config = dict(
    num_hidden_layers=11,
    hidden_size=576,
    num_attention_heads=7,
    num_key_value_heads=7,
    head_dim=64,
    intermediate_size=1536,
    vocab_size=8192,
    hidden_act='geglu',
    norm='layernorm',
    norm_place='pre',
    norm_eps=1e-06,
    positions='rope',
    rope_theta=841000.0,
    rope_fraction=1.0,
    qk_norm=False,
    attn_scale=0.125,
    bias='none',
    tie_word_embeddings=True,
    parallel_block=False,
    extras=['shifted keys', 'hashed n-gram embeddings', 'an embedding shortcut', 'learned residual scales', 'weighted sums over earlier layers', 'capped logits'],
    init='normal',
    init_std_qkv=0.0242,
    init_std_o=0.00515,
    init_std_up=0.0242,
    init_std_down=0.00515,
    init_out_by_depth=True,
    init_mimetic=0.7,
    optimizer='adamw',
    learning_rate=0.000681,
    beta1=0.9,
    beta2=0.95,
    weight_decay=0.0,
    lr_head=0.00763,
    max_grad_norm=2.0,
    warmup_steps=517,
    schedule='cos',
    final_lr_fraction=0.03,
    batch_tokens=[65536, 131072, 262144],
    max_seq_len=384,
    doc_mask=True,
    train_tokens=799200000,
    max_steps=6223,
    dataset='wikipedia_en',
)
Each number is 200 + 20 x the weight over its row's rms, rounded and kept within 0 to 999. Layers, rows and columns count from 0. The size before them is the row's rms in percent of the matrix's.

# layer 6 attention value, 448x576, rms 0.0484, rows 0-22, columns 432-575
103,221,204,204,214,190,237,159,194,222,207,182,196,226,245,216,207,230,210,169,214,200,178,183,190,201,180,183,176,177,179,214,195,199,163,208,197,210,209,179,202,233,214,194,169,208,170,175,214,167,222,202,211,163,220,194,214,203,225,235,241,180,208,178,235,214,219,220,184,172,177,175,168,221,228,186,199,188,228,188,204,200,218,173,166,199,210,216,176,200,174,187,175,218,201,238,171,221,200,189,194,185,206,189,232,195,184,188,155,196,208,181,200,222,187,156,182,205,193,214,199,211,211,202,207,182,234,182,198,238,156,217,249,229,207,184,171,216,220,173,186,172,215,178,210
107,187,211,177,216,167,215,182,236,165,183,208,217,202,206,237,196,199,216,172,226,211,215,161,120,265,197,202,182,166,193,209,201,184,230,191,219,177,180,182,218,163,217,182,206,212,201,219,165,234,190,175,156,208,197,195,205,193,217,209,213,236,198,195,185,170,222,226,202,200,196,219,161,175,223,206,201,189,192,226,202,194,185,232,188,200,163,202,194,210,183,201,177,205,216,204,190,221,207,192,194,247,213,203,184,211,187,206,200,190,190,208,193,186,181,210,214,195,208,222,200,222,224,203,212,214,161,188,225,214,194,215,240,213,171,188,191,213,190,197,201,203,183,214,182
110,177,201,196,225,192,189,203,223,220,183,181,182,225,208,212,208,216,202,216,203,201,219,210,199,214,158,195,180,191,201,199,203,188,213,150,195,153,162,154,234,212,237,200,192,205,204,200,196,128,158,213,199,198,215,230,187,188,186,224,204,196,224,203,203,202,220,198,191,176,198,187,202,162,216,214,194,156,157,202,229,209,214,201,194,190,178,205,212,169,164,174,186,231,203,214,192,157,185,200,203,249,198,199,222,224,176,201,213,213,188,204,222,183,216,172,166,218,204,233,179,216,177,232,201,185,218,202,161,175,210,207,224,161,198,183,228,184,201,194,222,198,189,210,211
107,190,192,231,213,197,217,208,196,200,168,202,230,200,189,211,200,205,232,234,205,202,187,186,167,172,219,216,170,206,203,190,191,226,186,218,253,215,244,228,180,197,207,199,206,238,216,215,190,224,200,225,254,202,206,192,179,235,187,208,186,201,242,185,214,198,220,191,179,201,206,193,171,207,218,204,190,235,198,236,203,210,243,186,153,188,158,217,176,196,224,187,225,204,225,221,200,229,179,199,205,191,215,181,213,201,198,172,192,195,184,213,223,173,199,192,204,181,183,223,185,164,228,195,206,209,200,187,168,200,219,199,215,185,221,193,220,182,210,169,177,199,169,189,197
113,192,233,211,193,196,224,206,203,218,172,235,194,207,191,180,189,191,197,162,158,199,207,211,222,215,193,209,188,155,193,236,183,201,192,155,214,227,197,186,228,217,212,196,209,200,171,221,209,204,195,191,210,148,209,193,181,215,211,219,174,229,210,187,194,208,201,195,197,231,206,207,177,202,186,204,181,199,201,225,250,221,219,201,165,179,223,202,189,219,234,188,191,186,211,192,208,202,181,164,210,198,212,162,183,211,209,174,185,174,233,208,202,190,185,185,176,232,221,201,230,259,193,185,205,183,197,193,197,193,226,195,194,204,166,178,205,218,208,201,209,215,226,217,228
105,173,255,206,194,204,228,194,209,171,185,236,207,234,154,237,232,181,219,212,202,179,210,226,174,207,205,221,186,208,188,160,192,205,197,218,192,184,171,166,196,200,180,205,159,193,183,165,209,189,173,207,192,163,212,202,232,170,212,236,196,208,204,179,179,190,188,188,225,209,190,196,204,222,197,189,174,187,212,209,191,200,229,208,159,234,210,184,200,208,178,200,203,172,218,222,207,210,195,216,221,181,214,215,225,157,189,165,177,181,210,199,199,225,202,184,202,208,208,218,226,187,183,217,175,192,197,225,209,168,176,206,174,218,228,189,209,231,180,222,174,197,156,245,237
106,186,199,208,180,221,196,202,195,182,201,182,186,182,187,188,210,193,192,193,234,205,208,210,184,206,200,217,189,222,174,205,187,199,227,189,176,237,217,216,211,220,225,198,218,220,223,209,189,202,197,207,203,220,181,212,214,221,202,193,200,184,210,227,154,216,180,187,215,205,171,217,190,177,220,166,206,205,197,208,200,183,169,207,200,200,203,251,225,211,180,205,217,184,223,201,223,197,223,223,222,128,220,168,215,218,173,199,164,212,197,239,207,216,225,172,237,204,197,247,183,169,234,237,168,205,205,211,201,201,191,203,206,189,175,203,212,226,214,186,219,223,192,174,230
103,215,204,172,203,215,203,176,184,208,188,197,219,187,205,244,223,190,192,222,219,194,209,154,233,181,231,200,181,171,161,173,184,170,200,210,200,187,179,168,191,253,236,188,246,168,239,226,198,243,227,189,209,192,197,224,216,207,230,196,186,214,206,209,216,173,182,195,199,172,194,169,209,201,168,220,191,213,175,201,179,186,187,197,224,185,196,193,214,211,203,187,222,215,229,193,162,224,207,196,182,216,180,179,197,178,228,224,189,181,172,196,187,155,231,172,178,215,186,172,184,226,221,218,211,186,165,194,224,207,222,172,169,220,196,195,173,214,227,252,212,185,199,190,184
106,203,195,223,185,173,204,176,229,210,223,193,148,246,212,183,214,222,209,181,198,180,190,244,198,169,209,215,189,159,197,184,181,200,199,223,204,201,183,196,207,191,198,227,191,232,208,179,172,198,208,223,189,223,200,209,176,149,206,202,209,178,176,159,200,206,195,220,231,226,227,208,173,181,207,212,211,180,178,205,223,194,180,219,198,209,188,158,222,185,185,195,193,238,257,189,189,169,178,209,239,200,191,231,219,183,228,213,194,205,196,220,210,211,168,210,161,162,162,164,208,193,212,175,160,197,170,156,217,186,194,197,177,192,183,224,204,213,222,161,199,209,202,208,193
105,183,190,202,219,216,158,199,197,222,173,172,181,203,204,216,169,193,202,223,201,215,197,195,212,159,188,193,166,183,195,214,225,192,237,177,213,175,221,189,225,212,170,213,202,196,200,205,182,171,176,202,193,192,179,198,195,205,182,197,187,231,185,222,181,226,205,217,227,180,193,187,172,189,205,208,190,196,201,171,218,212,204,192,201,192,199,188,196,235,193,205,205,219,211,244,211,199,189,230,182,202,235,237,216,212,191,210,200,186,211,200,225,204,214,224,201,173,201,201,182,212,170,190,222,208,198,185,194,196,206,198,204,216,234,191,201,175,196,192,189,202,192,174,190
108,203,227,267,199,191,212,180,204,229,189,201,196,204,158,158,218,202,225,227,194,213,187,212,221,206,235,221,206,176,194,202,192,214,219,170,202,204,185,146,210,202,174,192,181,200,179,198,185,179,236,184,223,183,184,206,231,202,203,211,188,217,172,195,187,209,215,197,186,237,199,209,193,164,176,168,188,217,233,191,218,233,188,215,160,214,223,178,212,234,197,228,198,205,178,212,209,237,193,236,190,234,196,205,197,182,205,226,155,191,204,199,214,240,218,207,195,202,181,218,205,204,173,184,191,191,188,192,242,210,197,155,209,171,171,191,203,170,213,229,234,200,187,187,191
106,216,190,186,176,168,180,190,182,228,185,229,216,199,194,202,235,251,197,207,221,192,233,172,201,193,174,199,199,231,247,211,204,190,197,206,216,164,204,225,197,159,192,201,188,202,169,214,200,186,172,183,188,165,240,213,240,207,193,207,222,183,204,198,201,197,203,173,214,234,170,209,201,183,203,197,166,214,188,195,192,174,181,219,218,203,148,169,180,209,243,192,185,192,194,183,238,188,231,184,204,210,208,209,200,232,192,199,201,195,200,162,224,227,213,208,207,193,178,197,225,188,182,194,205,218,224,221,183,198,210,189,219,205,209,226,200,176,170,183,195,210,193,219,239
107,222,189,232,198,251,153,193,205,236,245,150,201,189,190,187,207,242,193,205,200,159,206,235,191,195,197,204,174,221,170,204,203,193,194,196,190,211,244,238,206,188,192,210,172,225,202,210,184,175,197,217,220,224,186,230,214,201,214,207,235,193,220,211,179,197,201,212,179,162,207,239,209,207,169,228,189,181,189,211,209,195,212,172,214,183,219,195,224,177,197,213,206,176,213,209,163,238,233,204,234,178,224,194,230,220,214,218,201,191,192,194,162,207,164,226,183,183,196,198,248,228,201,222,212,190,205,178,198,230,211,228,210,224,239,237,224,194,215,252,168,177,198,187,180
107,242,158,217,227,236,173,210,208,211,214,210,160,175,184,165,235,192,192,166,188,189,158,212,197,174,175,205,181,201,180,185,184,210,193,229,200,161,232,204,199,223,198,195,214,200,239,202,223,190,173,198,186,182,205,225,197,189,178,199,173,238,239,228,199,177,219,221,210,178,225,193,213,221,189,211,178,207,186,209,161,225,191,194,184,223,204,224,228,210,218,209,198,214,185,196,195,204,219,212,186,197,239,229,216,195,167,172,199,241,193,166,195,186,195,220,191,188,206,204,215,174,216,191,216,171,179,245,187,171,203,201,202,216,201,182,180,170,253,192,188,248,201,228,187
104,196,216,175,183,171,235,190,215,182,198,192,246,198,189,195,184,182,232,245,206,181,182,216,198,194,187,183,207,192,214,184,169,214,188,169,209,231,192,217,222,214,209,200,208,190,210,198,203,175,186,214,203,198,201,199,252,191,228,191,222,193,184,201,229,231,181,209,179,231,213,202,189,212,201,164,193,200,208,198,204,193,193,208,198,199,215,190,143,217,206,207,192,228,212,178,236,216,168,228,212,205,171,175,232,200,222,236,174,203,249,199,209,223,213,201,196,201,225,195,212,235,210,190,184,197,222,190,217,232,205,215,236,222,162,173,170,172,195,192,192,211,201,219,205
107,202,199,167,242,224,203,228,179,220,184,202,225,172,243,211,186,226,207,193,155,191,222,181,195,209,200,224,191,219,165,212,200,198,244,231,200,199,220,214,219,163,148,200,206,180,191,173,209,207,200,230,153,228,205,178,208,195,203,207,206,184,225,214,209,235,172,182,221,205,198,177,222,200,213,164,184,205,169,223,182,190,205,192,211,204,182,193,175,189,176,192,210,205,215,185,222,196,202,196,201,190,197,200,195,188,221,193,215,166,180,197,192,167,203,165,184,181,183,176,164,203,200,217,181,191,192,171,187,227,187,197,204,195,228,211,236,170,162,202,251,178,180,173,205
109,223,227,179,202,227,207,159,211,139,231,191,217,219,212,204,200,183,228,188,195,198,203,178,187,210,184,201,235,176,221,206,199,198,190,178,197,210,192,203,238,198,173,170,170,208,188,179,229,216,218,229,217,195,204,186,219,237,215,210,199,172,193,154,177,173,213,188,210,185,225,210,187,225,205,208,197,207,179,225,160,193,168,203,217,184,192,199,202,226,218,214,209,201,210,173,223,196,217,176,190,166,181,175,176,201,210,236,208,190,177,222,181,192,232,182,223,179,188,232,221,177,182,198,196,194,207,165,186,187,164,200,191,208,201,208,181,231,198,178,213,232,194,227,196
106,219,205,216,183,179,215,183,190,206,224,191,201,225,222,227,173,182,204,208,220,219,199,189,190,186,218,210,194,199,222,178,223,184,197,208,186,200,189,188,199,234,220,226,218,228,193,186,173,209,185,195,184,189,190,200,187,204,179,220,188,204,202,206,171,170,220,183,179,219,192,218,234,225,197,205,190,195,219,193,193,222,217,214,211,199,164,180,220,229,212,193,197,196,178,169,234,242,213,193,167,216,181,167,170,215,172,187,222,202,191,171,190,186,183,218,186,240,198,183,184,169,179,177,162,183,215,203,207,225,159,190,208,215,206,199,200,218,194,183,222,213,203,219,233
112,201,152,154,246,191,185,198,168,177,208,188,196,218,219,196,188,211,181,200,205,222,178,180,171,224,198,169,210,221,190,213,189,187,200,224,191,175,209,179,151,234,228,208,156,217,191,196,180,214,166,230,189,200,197,202,215,226,204,183,196,225,201,175,211,195,197,223,189,196,177,206,189,171,194,193,177,201,208,192,194,189,222,242,193,225,172,159,223,199,224,199,193,242,180,160,217,199,244,156,221,194,175,185,215,172,194,207,201,178,197,191,210,185,189,170,242,211,209,172,162,212,204,186,218,167,198,188,188,211,192,210,213,223,212,189,219,223,233,208,182,191,171,242,194
108,211,206,217,189,240,216,192,197,203,184,178,217,180,200,190,185,244,191,210,213,202,195,210,203,171,196,178,176,169,206,149,213,188,217,228,196,186,246,217,210,209,167,156,191,213,189,183,232,220,209,232,229,231,204,202,195,217,188,184,188,239,198,218,193,223,213,192,183,190,213,200,210,214,220,251,201,207,207,210,195,189,175,223,214,191,173,197,215,175,195,212,207,153,217,219,176,201,205,206,202,213,175,214,186,215,193,188,232,216,199,192,177,176,223,216,206,192,176,213,222,184,210,219,194,233,181,224,231,197,189,196,214,188,191,207,191,206,175,216,205,217,251,216,217
108,202,193,190,156,223,215,204,146,206,201,214,174,210,160,217,154,196,171,194,205,220,181,184,253,180,162,210,184,206,216,164,210,172,197,233,222,219,215,191,223,175,200,190,201,225,198,208,220,178,191,231,197,198,238,225,217,213,179,182,184,217,251,192,195,197,181,193,209,207,225,200,197,167,185,205,168,252,197,187,168,182,215,207,191,188,192,194,206,195,201,193,182,187,197,188,255,207,241,199,187,199,206,205,208,201,193,232,203,198,212,198,199,171,167,180,181,213,219,188,192,190,172,224,185,202,228,213,213,186,207,163,210,204,197,191,234,211,187,204,222,250,208,232,210
112,220,230,221,211,203,159,196,196,220,163,192,200,191,241,180,238,210,181,174,230,204,226,235,222,164,205,169,218,190,218,215,258,247,210,196,198,184,181,179,223,182,234,222,190,186,226,209,217,213,231,204,165,211,206,195,191,192,198,177,197,200,209,205,177,190,214,166,195,224,176,240,217,180,198,175,217,219,224,193,205,214,191,221,221,180,213,179,220,190,206,219,218,235,178,224,228,191,230,167,224,199,182,205,190,218,215,179,229,188,182,193,183,215,171,229,201,199,216,195,189,179,184,207,206,184,198,199,211,197,193,199,161,217,234,227,207,213,189,223,192,195,225,125,210
108,193,177,195,176,238,224,179,192,211,204,214,195,190,206,188,193,239,202,243,221,203,221,191,199,226,191,189,210,189,215,197,210,168,221,211,189,170,187,209,170,204,203,176,232,187,214,190,182,167,207,229,187,180,215,226,228,218,214,211,193,195,203,192,185,173,237,205,198,180,174,195,151,218,165,193,198,196,223,192,218,203,215,212,227,214,170,225,192,176,194,211,195,185,154,209,181,177,183,202,174,243,204,213,168,197,193,185,215,182,155,165,177,213,220,224,206,220,225,201,191,192,206,184,190,217,183,208,195,194,187,188,210,190,201,203,209,212,212,224,203,218,210,222,210